Weights of a small transformer language model: MLP 576 SwiGLU, a variant of SOAP for these matrices.
Each number is 128 + 24 x the weight over the matrix's rms, rounded and kept within 0 to 255. Layers, rows and columns count from 0. Numbers have three digits each.

# layer 7 MLP down (transposed), 576x224, rms 0.158, rows 46-87, columns 0-111
089143100144159146157154102103147120141139074116131145103157166084083116128180131151118129136101128141113189136142137134142125166133138108149127132124134115112121107157070145127130141101149158067149135114144075130138135180116154095109077148075114147155110135154115125110111152129088133128122109097156099107144104140137096143104103152116
082089082139093131129163078114107108170123136114099083107148094172131124135107131117106106145124137160163137124134101122119111157099125131132156107133139172129131126136150143122134149115113103098107124135165168112129119149109115134164113160137160134120132115091141120160124106148150127118142118097155107125154123098128136110134096185124
132102118120144139115136132072080133136115122169147136137191074162119117122117177142159109089112099139126131160117089163137100127161113149147131125127137117110133125153148147128147097088122141136122082165135103158122103175113119117148183160104128105142129154094138104129102128147209120127135116118131108138104091142102175145125149100133
107136128159110150152109140139115092149084126079114172109099157119099149159121113093158094116139093089104147103125130136134129137126100122153123143124130156133155118110125160153134134135122168096181135134096112138130160164120122155167131097133148097109094146165119111136084131102157167131137133126147173112150110161131137149144107125097
121135144071106147102147108124168104118154122125117147104122115084107123134062157152109120136147147121146113088097122142144148147166140103141121138118119109158128171097165124138126128094104151154131146089181099127129167117131145130165161134119164136146115118146121130120126103108108125147130131162142141149146172173143093135152127133152
177160124139143122138146111111096126142138139116131123130142149127134120087155141104127114125137102114096149168096156118132131162195145087175127162192111124147179125145115136127147096127135141087143103120149107125126137163110148125148114153143142175120139143154114093107147126118157140126125160123095140129085134109160099115126127131086
124159145132095153121153134123128122110109095113093138154153142193131125114096173123117114150139142111121148099130132123108115142130118127168073147140142106116149131099170077121124153131138148125115114108142127160075113132092128098104112110146104125133140152135121144145144121114127139121137078116151085081188127110121123169108104143119
094091122130142113133087114137092122121130120124129101126118124116143114143124103131119084082130099118160142147154103126160177134100128097134130091116118137154143214069129187101130153169193117127127117113077111092111145132103120151123107133127124117080141103127146135147151189095148129148120124140139105085156104091150117094106166108158
143144110108151164106133128142102129137110134123148148122133149136122130086112098162088155134136152150105115137098123105113148084113154111095136178174110093143148121147152163137095164117109087190138127131123112112135069127179109141131133142155152103125162150117123114142131113122134119128210130106146090105115119154133134164126131134100
143120137132122100153140163119082116117133100140097159123116145172136101111091130146156158130143141162132169148130114075116143160166115181165131114183138116144160128137108127101154103160106121077136114124113138135110125133120153140163135135141152168111122161121087173137131196130144132112128133110122144122132144108095128099097134124089
127116139141115214123124141101143190122133087143147189103112158127129160144133140153150121101139116142124113085131140123102165142105135113144121142148149100111118131091112091132095162138151091098138187172102157132110134156144128139103115124141109089125148178168121096088152108113129100112126101120095155146162198153147148109164139106130
132136112101111109114136133100173131117127118078112161110116118120138134146110108130083107118093098113147136160126111110121149133094108143114080102148156150157140126093127135100167138104150115125122109119095151120115123157154135159112125135138135155138150139092134156130123148086125098158132114136155156131114138098105178168112141145134
139101124120145098112098123143123128198116105101100124124141125116141149120123121137186127162158136138155169149128141112114093156169093131098113069153163137111128108108108136134140108111086126134088082120143106131109153115126165082120142107138127097137151093101073143148151085112111134155141089112118124119102156088144098132101098127124
107162088134135143142104113151156101105141164131113119141165134122172096188138121141088090131165115145147151142148083123140128087139117076125123136123153178129110153130116178144118131142123101126135135115155136125094136107156148119121150112133131158140135098129135218111112096152153134135092096142160139126114116126114153109122096164129
159109155170107132097128082092116147130101109115098130095175183179149120127089149152137098129099100166140113087162116134150131159111155143113121078089142134084121134158115125122099128147138126083169103105128094127122100156110143130143144140121109121126149109142134121081086157088128091088131123111119085126148130147126099167126114145117
117098131175097136111123119097159130107181108155125153121120089148141125108098135125129136124127104101111167143164142151123143105122078122158163132095160147135139132122204108130138111160111131108134166139081116148126126123112162159100148112117137146178108179134135119159161104119116127153131117111119135127101100064119143140163133116132
105136146167073169137143121134124127137103102139096156156105157135143143151094097122125142134129108138125159099187135104120106101162150191125130120159133133101110106141136140166148127117130168166115145136132129128129131147152115113125140104125155151122131100152127161113110121121102111124138088107108145099116115156116099141114086099132
125119149098148142145088077107126090095124161104135139099095125147154137093116119123098129164103151124169152137103148164121129107135170137082116159121096081128103133109172176134088078147120137110143118122140185144113152120101105131140141175144098188126098107128112137164154135101163117099104107124131113099105090111145149157078132129128
129131147094127170107160122117136130138090151147099144105124132128126117101139169120121115102127082126155112101137115146187091102099131145122134099185092127108128130134116107127110131159154128167106121109154131113133138112126155171149131137106109146091152132138210159136111145144140109110108092170075128132119144163150088127106115119121
112108145087103089142123116123146151139139147122156162136127128115134129169141141181103122173114106166147144122117159102122113104138153122107117123166135123108118112112101117135133137116139132084152106140137170132126110093163144113132148143133137065154090108113103176122140157150114123167132132090167140158126131124146104120126099132127
115204138125123135129145081085165089120130138132150130104123107138132163091118139118103094174117115177069110116127106149151087120170099101108125123152132129107127133123095148133176097125165154140155152152108167153137136110171126122127131104124177119090086104142162104121104089098157106099147146135162141166119127109135107106123156139149
152121132167107111121148131111090101129128148107172109136123149133132159081098122177146088140145102114157120100096163130145120157105134135105117124078139113094132113148093157100112072152153129151124171147143157090088130092112135115122126130107155125110107155150126163093130084123094097132116099138157078143122171159109134118185143139138
162156147142118110148126144115117153119135124085137129150142121133132119130084090113118137132110147111153153146157129132156151116131134163160112124144092126123095114112124141145096137143141134123126087122102132129155118113127115196108112111121127131147099170167098105113096079139134147126143146126078136136175154111102128124087151127125
124154123105107096123100162098137172136122101147172148143122087122136114139100126133111124113106166099120137109118139104157120099126101085125119157130117139138113136121155131114070148115127141113078114129090152131173153134074143115126108121130150134131136111159123117144177132150185173133096127100156136098121164114171116107146127114157
128120102095141122124157115154167086163118097153120124075127104144139109150130141134125126166172126087101085119159156141123059120145142103119093168145120116146129149157125087154112144124093127117145140127139131114135187124132119112121114085120172093100175133108194119105124151149146101134098121139098185134102175123169131108152140132167
154117168125115181111102073132123103163130104149199125147158142111117064165093107110155096120160116168137113134113168135147158145093140117105088135127115114138109125123080137114157123092105094144143091076115149163080158145141109137121153122163160111156085134117136143110096095093133150105155179092131098155135149164097144120110179110135
119125141157116151114096114129098112117152105112120114133109102082132131097154124125108110122124114077173104150127099119137106144170117134155099119133140121149131128167096114119173174140109165119093143173167150125106127112112114173107098124134129089137155121132164134169169129141154086095132097143153129120138121123106109141201117144150
127117146117141145144105121098129115124157164043120088139135157145150128133083103136107103075126101135154161153105119139103123157119118125089167118126130117129137128080174116133126134102150125168137124161117147108181113075101119141171165128178088120098123139130115137160167129129155120098128121147153132123125125129089086102132146144122
105133115098116100103103129149104081118091113135169119136118134139133113155121152136150101144117118086118126096150139124134106133155095105175149131142110091139104135121141079140133103093081082153156140118135128125153133116094112119164147147193111133108153168121128125093105115159140130116112185145129141161154122127128124132153121115092
145094135091143126113110125139181108115148073132095115124139126120146102168114183110144109124133124197114124108103137128150121122121114115103150146117145162095138152084070131096110116139124131135148123183138155129107115117108122096094156142103116121154132112120115129137122130109159088109138134148154150111140138127149160137118117105102
124133148113098141137133095137084138153122127118070092107124162137140178140136110128150163130091143114154107077095107143132167165120216106089126113158173125100124111180154116130131136110119123107142132113099092109145137125126143135146118113176104119130125118164136144104152103100140154165140131134101099110179117163161166109171117130117
160127201135109100137166133148119159149128123144131142129085143114088129172143097145134121107148132123111114174160154120109122138120089138103108118130142127113160147097163107097090096123142122105130147128092149130107108173137133124117137160119122109113134157140127146137141131095146174133116139102094144124156113127114150044120055140109
120153139097125126096101095190129108136132150121115140099147112131143166179126102123105148182140119088113116145122098108104101155171150118095155130125121147132066122138120140132128119136112112089121108077119089128129153135184128124117119123106179125140091131096097101129129116092132141105125122092136120152102138163120134143120145153130
153102146119179125121097132125109125138117151149112140119135155146118088152151162082108124149143117142122110086165146142138127088093119106109144142092100119137125147136111109096086097135118080112119126136157133132113130163103130104126138142124091118131120133126101145134123107128115170127138121148127106111148178127100092164133125126137
146150164146069116068089095133128107114143094118132179143114155129124153145149133107175118140134142109114116126125098126168136100124143096098061132162117107137115107080093135121108122150098126111088133115123159106103129137145114106129164119128103121115167107109151136140129121156142112144133117127128120141116121139190144172166142128166
105155137138139104190092099130137069145157114134143138103109110135119133115145088113093132118172149108039115130104119122137109119101087143065141142116185107124122106149115119124136135100119123122136119104125110133128125099144071085139150121092105158118129115104125106100108126125144125134102130174146080140118144139152119126146126123130
084091147135120137105123096126133157094169144135113107133113143141128147109100191148142146119171144100100121126122124151126147146160112134152160118132077043170147152129102133144121138148160134161102172148150137156144128126138164129119152138146116131115146100121116116112124134111127153133081104065121107127137094083153131156143150171166
094112125130145088104199116141148111131121134092169107106101138139139129125131161081141075128129131098091149131136169095135094129110161131139148108117107150133093125118119128093137135082176105138124170130127140119121089110144121100126109149114071110174120129135142133111129115095085128152141144142078110138117137119147110113138109116080
148172151090122132137155119171151132123138145111153118149115113132111156138101122138140089103122096114134134130105072170086113123165136156155167072117141158103131099160111098119069091077175123133088156162112140172175126114169129128113096177153141128131117147111163121173135135134152136120147122134116145145110138159173138091111079118136
116113112133123147117130149099126171102097145122122160087124144113111124161176146181125087177110189165155121131125126124130140111168104107119144161098112092121091119136157128086080123138124146143180137137149139089098090086110121142153126165104161112135151146153126152069141133153181142166141081135143098106120092086124116125114160132095
116154142181139096109129094113148140110128096162129153128162140139130162166135139116138080134127105143140112158134108139112099136092109140156098153115127143140155165115109162118108129099131109103157136113121145156143109128107127131116116140105107155152122129095143099129120139130090134138125152131170145114124082111084134117091175101133
138116141101130124106131131156112140177100135116138158130126110112191155182099107182123131146126134093139126132136124103106113107160104154141117159096102150142108052154094084125090167112134131085107119119151139139132148103143167144081147133072086156076116177173126144116131117133119131075150148144135157152124113105160147119102171158123
# layer 7 MLP gate, 576x224, rms 0.162, rows 47-88, columns 0-111
156125170129130134146159152086169115072158112143156151152196148136108104112139127126154170108134150141113129117121127112147128126127125133133099123112110119115124120100140123133124161129172151115081137113147158130123149083163124135162135131121096138146143160108126101086163145081140111114104127143158187111166163146151129118090116115105
119157136115121119152150161107103152124094095193150151088126179168092119125119120180143127108150118100153138166117137111142141137121115138137133136138145103150099141103115154136149100139136072125117113094168136130123102114158112146118138106167141126138165126143134146147110139123074131116113173095135100084133154160146109134084148121161
128125119129140134163109128120076127130110132087172113125088128133132107138125120126134133123124131131144127133111123110061121173075183115147104142142142105092149151113105138137125119124195134151142131137136168137124111165139096155182139084120155166129108105180103141111112116157150089115146120156098110140119113104104145148106124133094
129138118130126146128107121119101156146122127134126130148171145133148130118118146151165146090078163164139094136106122096125138135151135182157153139102112142142095070114125129116082134146124135162148086100114155114144150156134138122124144144124136125118090095120113142145110133126118155132071123123134067117142139123119128146116116132140
128108060121148142115129112108052130113176142107165113141151167162093159111143134117108143159152148161084115124125110144154117115116099115135124121163152141197166123141134116118076128151114168135135126112129097143101122131136133134137170160107103111124135098134107102185165138114153126152113075107095144111153148138128168153097117190136
145109159078150122134143149124096079145159148128110106113129114167107133125131173120159136099127120147138132109092126123165196080140118138127120135135197141147149180142126142144182129151134106129142087117145109178098104077104128167141104103135123137127162143164098079101112120154130160096102107147177158124087122174144156176145126045125
115168143117138095161122119132124135132117123157171140133150111115172112102160095113145181143140169098090130121105115107095183080114195161141092138079153139121169129123092129125133132147107120147099129106088100135132154109104149132166161144131140121116061120166135090124126121151148159118108096164111130126126148121101139119149142152142
106158117128157151127120116153118111099147135128138088138155153133125122132098177136175057079122168111115105097135129137131142154122130126119135077130082142135135076127126127127170095142167103169114126118134118125144207154137086102130121115110131147114072117095124139104134157165153159118138123159117116112169117135118135137118148160132
122124156183120109141143168114106122085169094111106131147108092112135162147108060128152104175121145127122132141145127117120081151104126116145141137126142141121095094157161166128122141107122101123113151106168121100143094124098186130144151116137099118112189130159118131112139117176107146136131141101148134130124146144097129107099128163143
133120125096127096137116117122136124088121189142134091138131135101117146127159123127163159127120163143177111192150148146135164143138142157112117124148112135119153105117154102127101132103105144167141130133127115096145122150112171118125131151167082106167123150144117132143136138181122125110137091112138104100162101156118130128116136167150
108145115103163109135137106105174139138149153122127087134118121145131113124149134133130092126162140136140159119140165119139142105106089113157111066111168088096163119138177128122133091147101146137070122132136111127099130123118142159086144156133123146128118074132139116124131127145124136106104116087110142100126133119125094093125136107111
085137119083117120139117111118146112104115111112149123093134153161134148177102103105127141100125133123129112130078136136152165078106103120093161143118130106122129100116132145132116125108146153131110125105150150156125152116121106158148116140140150121145129127088127128103071162174092119129150142130082135111164074112120102124116138141147
084118115115146131125117126104171162114129114126128149143111117153134164110131174141135064098169125112120125166122129117180143103115108126156134124124153148143110165116172136123155155074111095137167114096111103100140153077106105178207105126132104155176139101135125190115116126135153122142144096160124131109117137209112118121139148124107
128126077082122115112126099127142180138104112151124103143145103160170175138127122137116149167113109143144118150135101102103140154114141135075132100066116167151123104165069086117181085170141129098135110098143126170109055114104133151108166157138162123184142152139107135095094157121100074118161129150122172157114121100114132153112135099107
152129097149143152129146147157111161115169159135164135128119121116136122165093136105089081143133163114152095112109142105100161119114147165116139109115125110154134076100150138143125121106056112117162175151134130128138120160119121157112149131131149136109105108139112127141133126114161135118100134113172117150112101134126105161141152120145
123129119134142105157120151074089138138141113111082122118156105092119108136151189129119097165125179147130103129138116091127173132140173129150130100155152151140108113110144101168124122165165090101124111134152124114124135144112083085105102128122130124118161120102104134104091121083176156168117151118126126123158083156168117085111099129139
140134111107147151098126154133093126095171057115054100116148134131129131125125107097133138121119135162128122147142107070130145164119085137132135145126166099163156118107161150082160160113143139151106136119170142168109097142139147130114128117102117107113110114177124136112122072170121138109142156133164140128120124126111118109160125106136
126110128162157150128167169101103139121105102157131116136124097143140161150143128162122193151114123110146171123132187154162152137075152141161133152130123146174085092137113126110082084168098134122157137150140101086129160128154176159141145114159144136150135149157050156151110145122114116110133115108140168104160151155141126159155173114141
103135101098130117126134169111120130120171171137125108117125101153161123104175105100156091138099122144142118125105085088128136132126123140150132129147147114129123129128107150086111109120115174120088134081148116122134121125112135105117158176135132142173132128140127138144133169132146142163127146134125124140088111153125094157099137159128
088146125158112156099107128158111133138140105110137159153134088151109149082139132114107119099116136140162119140157173105126127101137139149126123175133104122100076139133116149098112172112153089125120062121134132095159069125134131126130140140111087093186138109151178103159165109157143125064156121107147155084145122147106156133121121140127
123156135128173110099073126093108106141136099102133119105085106122128120123123114136134146170112133123114144094100064135082146117137122139135186135092108102159118127125137114103112129109121081135101130147142125131105138085142190122131170104174110173129147135110140068124156161155118133085110092136136113113128114097112136173160132108121
133142154131148133124154126114137116139144135149145086138119124152156154133145138126104093107102138150129150180145125132142102113130155105133151165097140116107130075173152120099079146127110119173141136109147128124074093114111180085136134125092132145147089110152138148140115115149154115130112130158155132165158113098157134104095102200132
124118101157119173080110153117109135117125134140115155121120082122144166107104130144117099115104133124111070132118122093135120152140123101119123140075146138098112118125111114192067123130116119120145109129121132139154145098136120136111136122116151133130128147115130148112145131107154126129130145119125104108147084125167106139135154128150
148111156163122176097138150111125139133118109137138097142165124144089144103151107152185108114140178114156119155164124121133121143119128129130098153122144102129127140137110159160100144126126141102141122114158100118104085149079133094121172091116082127178151128153102104102098100112120089151119103129119131099121144192087102173110118148107
163107142129147112139143089105131081182119185185124143100139142162118142106131136099119124132176103188156152110108136135142151146135074188128152166145088093107099134084149144106162136123118073143168126174149116104146202169137165174154120124073146155152103092113144141107131131125131130164106122106111128153125155129122113123118133140147
117148110135142137165097138146105144152134100087153111131155096123080105114129127110129161129105098158121124131124154096090115132118100125068149144127100112081126132172122138136094090145099190105115148125127117105110138138127139117191143109143139137121142123168126099106130058123091128117126143161147101131129101107157129155114100085105
082143147118083150136123116134108162133138154149122122098120129120129129128177156124100082146137133142168158117134100120126123108145159146130110151101105129130136118137096121152140156101170098130097145076158100126153110096161156113089108116117150093136118097161106053112130143062097111134144165130146113137123098120103149148166130094160
133151139188101146169100107086116104137126130113152096136101138100133148092180099147174113100127119161133131114140095122149121107112144111143149133101096146125120112120097168117168147148150181146130104114173151099100082123144140153122102121103120126162127118113125123165107141108143138121147063113113112176120162164099135116107153139115
107111113155151107067100126110158139126155091130093148153168137127172106152149133122168139140155132157149116134128133115154138133149115109126162122098130132136132109150136137134144097177150113135130129116141131150078116083122133108098106129080148084152153118104097136148093113112119121121095140141132130140118113142125117096138128110080
141112115104119109146115135142133173144087109135111134132076174153111150133137120126151119105173157096142116106129116108139135117171190125107103135181170125102131136142117131112184125115112136109133119145133123087153123138146137120142110120140127097133116112176102139132137127128120128135132111124117126105097103106161131148168099148146
142116131117144144171128142129140124088139120178134117141144161125173104099177150133139092138132100151118136104134121130136127182132102124143116148121162179116149080149113131138128110183127125155121089152130062121150106142109098141141174122179125122162141154178109108123082125143166128123153164125146136143127140141119138149135132113087
060127155120175156164123120089108109113151062137126136096192125116137112116109141113160105121131182112108135119099121136188157151139141158157104152129101144163127127146141136120099148144118140119120111114107166116104160116103141130099106096125119107123160110178166156104108094126110105138128127153116101126132135129140149132124078136148
133112122116086157125180110104121162088102167121153096149135126142111141110128079165127133111178160109168115129149145160101138119125095139140159120130088145152123124148065106123167149069128152144126127160147132121175093134111146119128132126125065143105154141119119124135165132118113184107110159144120107191126154140078103149115102110116
126116138149120163126154130091120135090086059099128111162085093153157125095124154105133111112099101139133125160100119130127113116112124187137114180128115161104134133131112127184145142162094098144175124117131101121133120164119154109083144111103126135098121082128107163094134111084094151123145114168131135154119124120140103093168120118141
121108173115156147134133103116168091108090158182133130120156110110110122107100130091136152181109116142148161105100095149134105161118102120115134115106120109101139097127140102122146168113123114104157138146089121118109158115119138112137154121146095138110112165146135136121139149171116146156137083150138125128118112118160150109113125181136
138125163151127109179093120145111119177128157133141121132151113157135152076156131152100140124117130127171155124099124143164135155110121133138151152149174132173161117168153137150134142099105108121142174109135162112084130096128075171128090136106169065139120093154089117127126100141138122133143093114109128118117120144097141152137098181106
113159112133114117165137148090132110123138130153117123122141144154088120127144129122104119150097123147099144140114126126143122105124124122116155091096139153112096150182090152092155110139145114157105126122096137120115165152138121115147149118127141168143160141096149142144126117117130172098146118075154116095150123125182133103144145122165
160107133103133128112138117120083115118116129094117127154171103151100090121176155110147167141102144122120106147087102115133127096101123140117151139075113098114114153139095113068115111140111158145104174121138122110119156135162102148099118122110127090179125141152114101150149117125082081080179173101138159144135109136107109179071091177116
099119128111125109139148140121136097152105134141137110176126133148146107105111083161131139109138087133115112155096140121160119132152147148096109135133138118110138146167132097125145107146130137121147153148114110135119129147163091143106129175190124098141151103118101128161099145100124128158108162093118106107123131097145114110116120107120
124175138124147095118100147088160107133163078167078143124133149076113145098121143112111119142115169107142098106157133160137136104127143108147144100148134110125131096118121175086119110116107171090147123146179137130127089156147149102141131119160112137124106104160111081082160178128100069143127117096129127096155135164162142060149134142139
111149100115140119115147152129131161142171128130119122124153097155153129107125101166128084115123107074123129151128151138146141109128097144129131165117103139155142144084141139113140122115138139110160131178166113130140168131155117107146147131137141069174099111133139112109124146131148136074071093087073131117148165162175092162105140114151
126168104169172148140095099090111124133120131152160129132160119164111108142125132101128148095107184112123089135127175126122142156144109132124137127127112109149109135136136125122111126124120107136122115124185104142128114156122179142139149116119144108106139098133181137125145095131092175083176121193086134118126167134104148151112159121156
# layer 7 MLP up, 576x224, rms 0.166, rows 47-87, columns 0-111
102121146110178138162118136070131113125135082165103100146125113107143149137115138119137132146124136135147111117148142142172186150124120073132171150163077190135145125121066091156113173127103152104139116126111143133120163119083116145109158084106123140142159147135116128175112090129120097135122148145109174122127112121155118169109101132148
124120112089163189134128106128123149152128164155126118128125115149162181130141149110144141148109127168114142091167134154158103128137078127111176085154086108105119128128142145115127132109098122158130097126155090144093131112127133122109115149154097132100104113127130116151140186145161135111104153135131084119153134109102105121133113154118
105138120164142114121126169144132144109138161104138159102094118119193130150134153136113152143164094104146108105143137137135098147120129154162140116159159089136166117127129132118150087114091112107143119144104120126143140142153112135146096089099099085094164103135103129125114099127116132104114127091148186137109089118122158132141133103127
133114119128152142157127117138131102121122126158167149109139130168126151147133156103109161099105131138129122119164146138117136113126101128126096106119119143084103145124109127105166100133112118133127105108159142118144105133199156128127150095129095100099105133138108172128149165117116138134134099148135108131123109118132128113129118122137
140150117131097129103127151093099123071188121108118150113140116164142133128124158131083124149110146150114181141132104151119109116140090120137160111138113155145124116153134104124119137094102145167115170138103093138119132142077131099107143125128142149091160078141107117136132088125134144106112093121129131111158160134104124156124136178106
127142140143134118141119133156155102137143091137128123149124119136198112151094180132119094119115161135087122145133168154114128106111093110127129146103126141196113084125136133126144141153126120208141097140116144100155150121121099070183137179115121144137096101100121092110148087114143131108180116128107122092146090114143151127127125158128
092162127149155113118122124151144122086121054123173170132149092127112099136116140139141154114098138120165152136127121141124158100123110103107106155131139135125157174131128099125125142150130126138100137140116143166138099090132122168117128153103137090137133124172094096128088151110142126155052135124130148114118147078155075128099139121112
143123126150139080101163100145144119177114123130117158124134115154130126125133110111134095156153113123135123148144141099106123125129136173094134155126116160124146166145129105152093146096099138114145121139150120159117119117096109108150163116147134135093163134090151098153150083131131110131118142144104132102161092092135095094133106142131
145136150096157131100126085102095170118083126140160093148162173098127098127142147129117177121127075159181136152114124129072142124105118157065140126108094101153139133136112134132150157130134104125136134145117146139135139124160124091171183142086128111132136109154163169116123093136116131143132117106132173124168073121103159154099129130105
114112155162120141148159079134098142125112139128101129114133135149175133113131152133039115162152137141135091116119132140077132102116122113122116127084109149118135149133148172136135081132169157120068090143166124138145104147180114136135108114121130149106132127142124109113153124122123082117087123120145170134093157104106151112147135138105
103110149150126136132171140122111169106139106099141144124142095129144117128100127132102121125131113100131142134110142148132115101145170105121106131136145101092135150128047116114106105127186171103127150106120133143168138103147091088134123119141133150124116137137121127130150141130136128095124126124110095145148134118108083162124109112088
164096119159109117107086152104147107117136136143152133105073125109120119164127165104151177109138133149135092131107140117113110123140144173171095112122114147132152126130128129153150115110146109132143098141120095104117146100152127095144140103143109130120147101150141106146158129114130131147168131147130084136118163150140119149143098173102
137132105133110147107152141121117142109123117116133151092129147110141104050100114118149140133129114116091106137140106149118129156141142187102137171122141095129130138138115131159153116140112139086130117101122121157179115129137132132103137148120104120100125109146144139167111151154101132107122115125122116133140104159130139138102127126147
115101137163127147097127145126062078099117118122117136110127154106125138086094156152175091144109162150137125078179200128145155139105105144146127143182132126142100170104152153136096128111143133137143119158136143162136086136121103116146111137117112128146116110150161122097151136151104154114131133126169045126158145109139133107127144185135
094112079128141153177147154138151113151189133188154125217103139104126157159099098163118097134122137115160170098098163103104104153075128131119110104133122138160125125155159105147124128112119137145132163145106120156171159131121146111123151100157101114131150148101123099144118096142096132119081111165163139128114130139139133143106097133140
151106135087165112111134127106133141120137115116069121102090087115129110163178179153111082130134160147151142140131088096160149183148097123109097147128152146127178156143116097117105084138130121157148095125136111155139113082108105108160169123119126128132121140095117118096143165149155101134140119116137111130127141133145138145124180143112
082114112140101121108101135061137122123113133165133148107140103111151154155130134128110146155141155152127131128103121148137162121131106116110141145131170104132089140145149115147134121173131122189117082093139174155196106118119132095142151152096144091112117115147153141133115133115136133124152119140113136143094135145107093085133154172145
116111164096135098084131099166155153119144131152128167157107079170126105129076136107148062120092137116142168160143159129145127093109105173138171150156135091147149156117129116116167145136120101136146161128158110099139121081145109097105123159163126152129112072119111122170092131145146134097138117158096119118135155137109053142099191152095
104093104145121120080144125145127168102132101107119139112098160130137139111144131149102125106119114153104109130151116124188113142110121126097139167142085146114131158139125148181126120134158129134099181119154163138125170148126116102114144165146148163175154133128121147144096139102116136153099122155137035162130123130170098120122085127116
117130150170067084161125124113151087124135131111124120178134152077147117076105119128145132122115134128093126150126132149149105124129133148141119124159128159155142085144132141093119163155148099119143091130142097143121125142116182166151146123125126132116184156110093096136164114122140121129152125109108127129159112094124126090139132132131
124109122083131152116089119075120122113173139069133202162158142157138177115129143097073125099146148180150122160144098134147101144125114113125113161147118119118129144130139118085149133110136173125096151144095126102090119164058087141136119136105161094110095111126124154110123102144140107146132141105108114159143100164111108082138070128108
124134157147155128119148143119152139147132167074135130178139166105145119152090120119174133106134109128096087164113117121154112059146072105115132164124169109146139130125115150130132115121130137187088141147114115079138120172127100118146143154132145105130145107118081153129134126148083127102118096116090102129129136141118109151124126170151
114096190129113158120115123108115150133159127150093147131117114096145121144158140127137114098143111102136113109112157124067129120127121130122137112080121147114132149133116124119108089103099136109129115098121146111104130135119144135168123144122177119122077086162127110145171102143148128130120112111171111077155148152105130129141071130126
099128091120120100117124144141130109155131108118147119196108147120146126130136121137159133155201129132109087141139161133092119167156156112137141101112159135082092133132098157145109142139141120118150112097114104103135125145118121103148128158117113135134118096081202148104124096122128098110133129100099124171130146156149128112143139150152
106115104181144155091085124083159132152105129139137103093114141170162133132102112108154170174116119114151119118157137131125130140110148123123158076067169112128111093140096110102140117162180094160152133119136116196129110110113160161158133126092124125116157112157124113149128096148152163161117142128115083134153130159189141105162119123133
113108124129106119130125169115177117141108146127148072163123100155176133068140163103130124157110129113159079119144148140113143126099140112126114169113127152053132121162115105090099129119131147135103158142063085102114090158146120125136124116167140165132135103099120095128161073150112057134096145136114140123127149119165135178122145159146
126146103072154137113088112111152127157129130108115167143159117138134133132108136096093156142118131145091125174154165113132111105135143129106168146157158120096134126132139151124094123128126120140098111140127136128117121144144093133186121128128132161124117091164180088111111111131136145091131097142174154153125147142144127130119162108100
126103133128130159123113128114129124106123099089092097096114149105098138143128115115114116115141186122135118141122124079125136136130142108114124146125110143125174105125132095100099120153137106139158139108131093132160118105153108116191169155129150120106125081142163130177117171097140142158130158153135122115124133127140117151133132144191
148131138151136144162152121123085140179129154124117131105123092141090136106110123108119109154137106129126129140163135102125128110128135122128070134112101122144137128140142104116172128149107104110084161151153108160165142135167167153147145120131134094148106099132134149105111113107118120154115138120127150114114171112153103145124151148147
109137105093145076154147102133136077115179105112125158105160113141143131108155134108144106142122119153110121127134108120126124099123117134167121095096105159109100112100143108164036117126167111121079118162164136126120115166118122111140116147149153135144153112120144098097099154122098127080102116098178195115133156083098165161119150118182
138132152113079143113072119089096147091161086091118129159142147168109092165081156131109153067140158132131112100150150103178076107142106143104197111134109152142174142095124128135108147151136095098138145079143152148096143146136107132122123172107112126136132104139103107132142138175163145162174110101103160152105096139154127106126126115146
140072145154089114128118158134129143082106113144117119127101142159115119117163138134128098115140105140189135110126144117123122146148165066100128116120198129099118158090110154089140084095118130164129162121089133079190136157117100136102135202140139099148123093074148103134142150094106167124107170141111132166174105096094103136141123137153
142126145136107129109093103122097104122108159143131166082139097155146122175095169120110140153115123111114096122078119148117125125139148118117138192125132143108084117141134126156176146195151099131135155154112113118144134128118121149123129135115106099138138137137139159133128119138167122128144145103124082123107162084126095134138100100149
137121114111127133133091078134151117141161143103148130152194115102155133141107125112193139146106153111126117141086127150118156133128125131128111149100146140131097169125090106117107087119130094096131121143135111127119130171130129119150069157102106140143127160121149175151154133110153123160090151145128127108129129139118130103143095121152
115106120136196127157131160087114112157152141130127162123126144147089146111159125104077126140193133130101133153120145157112064113110137117121113135168167151162113114125157121105124106097152157094098151108126106112101128123108113126160098136137130136115162122108123125107130116082154143157128135132185125142171148131136148103125107128095
130116139138131137105129133121136161128155124161070122134124071125119137154112095095139133134180125164149088133170105134103100136105136082151140113130110131101102110158123148080134165110127104145151101101106162135136121112086090171142126138096136145114121153158176083166119059104072139102088153129167150157124090089141097122129109129092
129138139139090133137124121091124121074122072136158150137134163108111181134146154090155114133161102117122122125136129119124119113143103163177104134155146113167108143082128149171132132078154109122147149129122152114121100106112082108126182159119152154153097127168131141147115072136126110126125139116141130128163132120134089114117116132088
104110129110114149159116145163104152136067142128097164136101127107106175136161122170136164135138110156174146124154094136143165108145140141127089135109118158117141118126099131129109125162129137106136132102069149132155133084092080074097103128101140154122131125127102143112146149135131119105125141160156159136127136115096142093132116103144
107072101125120103168085158116139120172054116112117103110120142156112135114124161125124123148115138131121115153142142136122149110112105134130109102110142120095121092131125099140127125101094141119114102116112156092114167145173133124095162131103176133110142088077103139154167141127167112147123137129165151118155133135170115084157127168122
126131094162165151134103153201079117111131145118090104135122107134130144106131138154130129162149110114113090141170148116136134118157130111108134131111113094118117109151136117136163109079096151129156146136115070170135153111080089115138104108163112104151134133117116156130125064149110118085095113134139111102109103116137154131130100119135
101092115105141142098088132130116130136148121138155130137099115093168116116091117115136141131100113121139139166114144136124151126132186104144094163094129144120126118211136172122162129112089096108124156132119102129130152154139136094109122174129129172108126147160087123113098146159109130114143122147127163139141110146081120082148143138143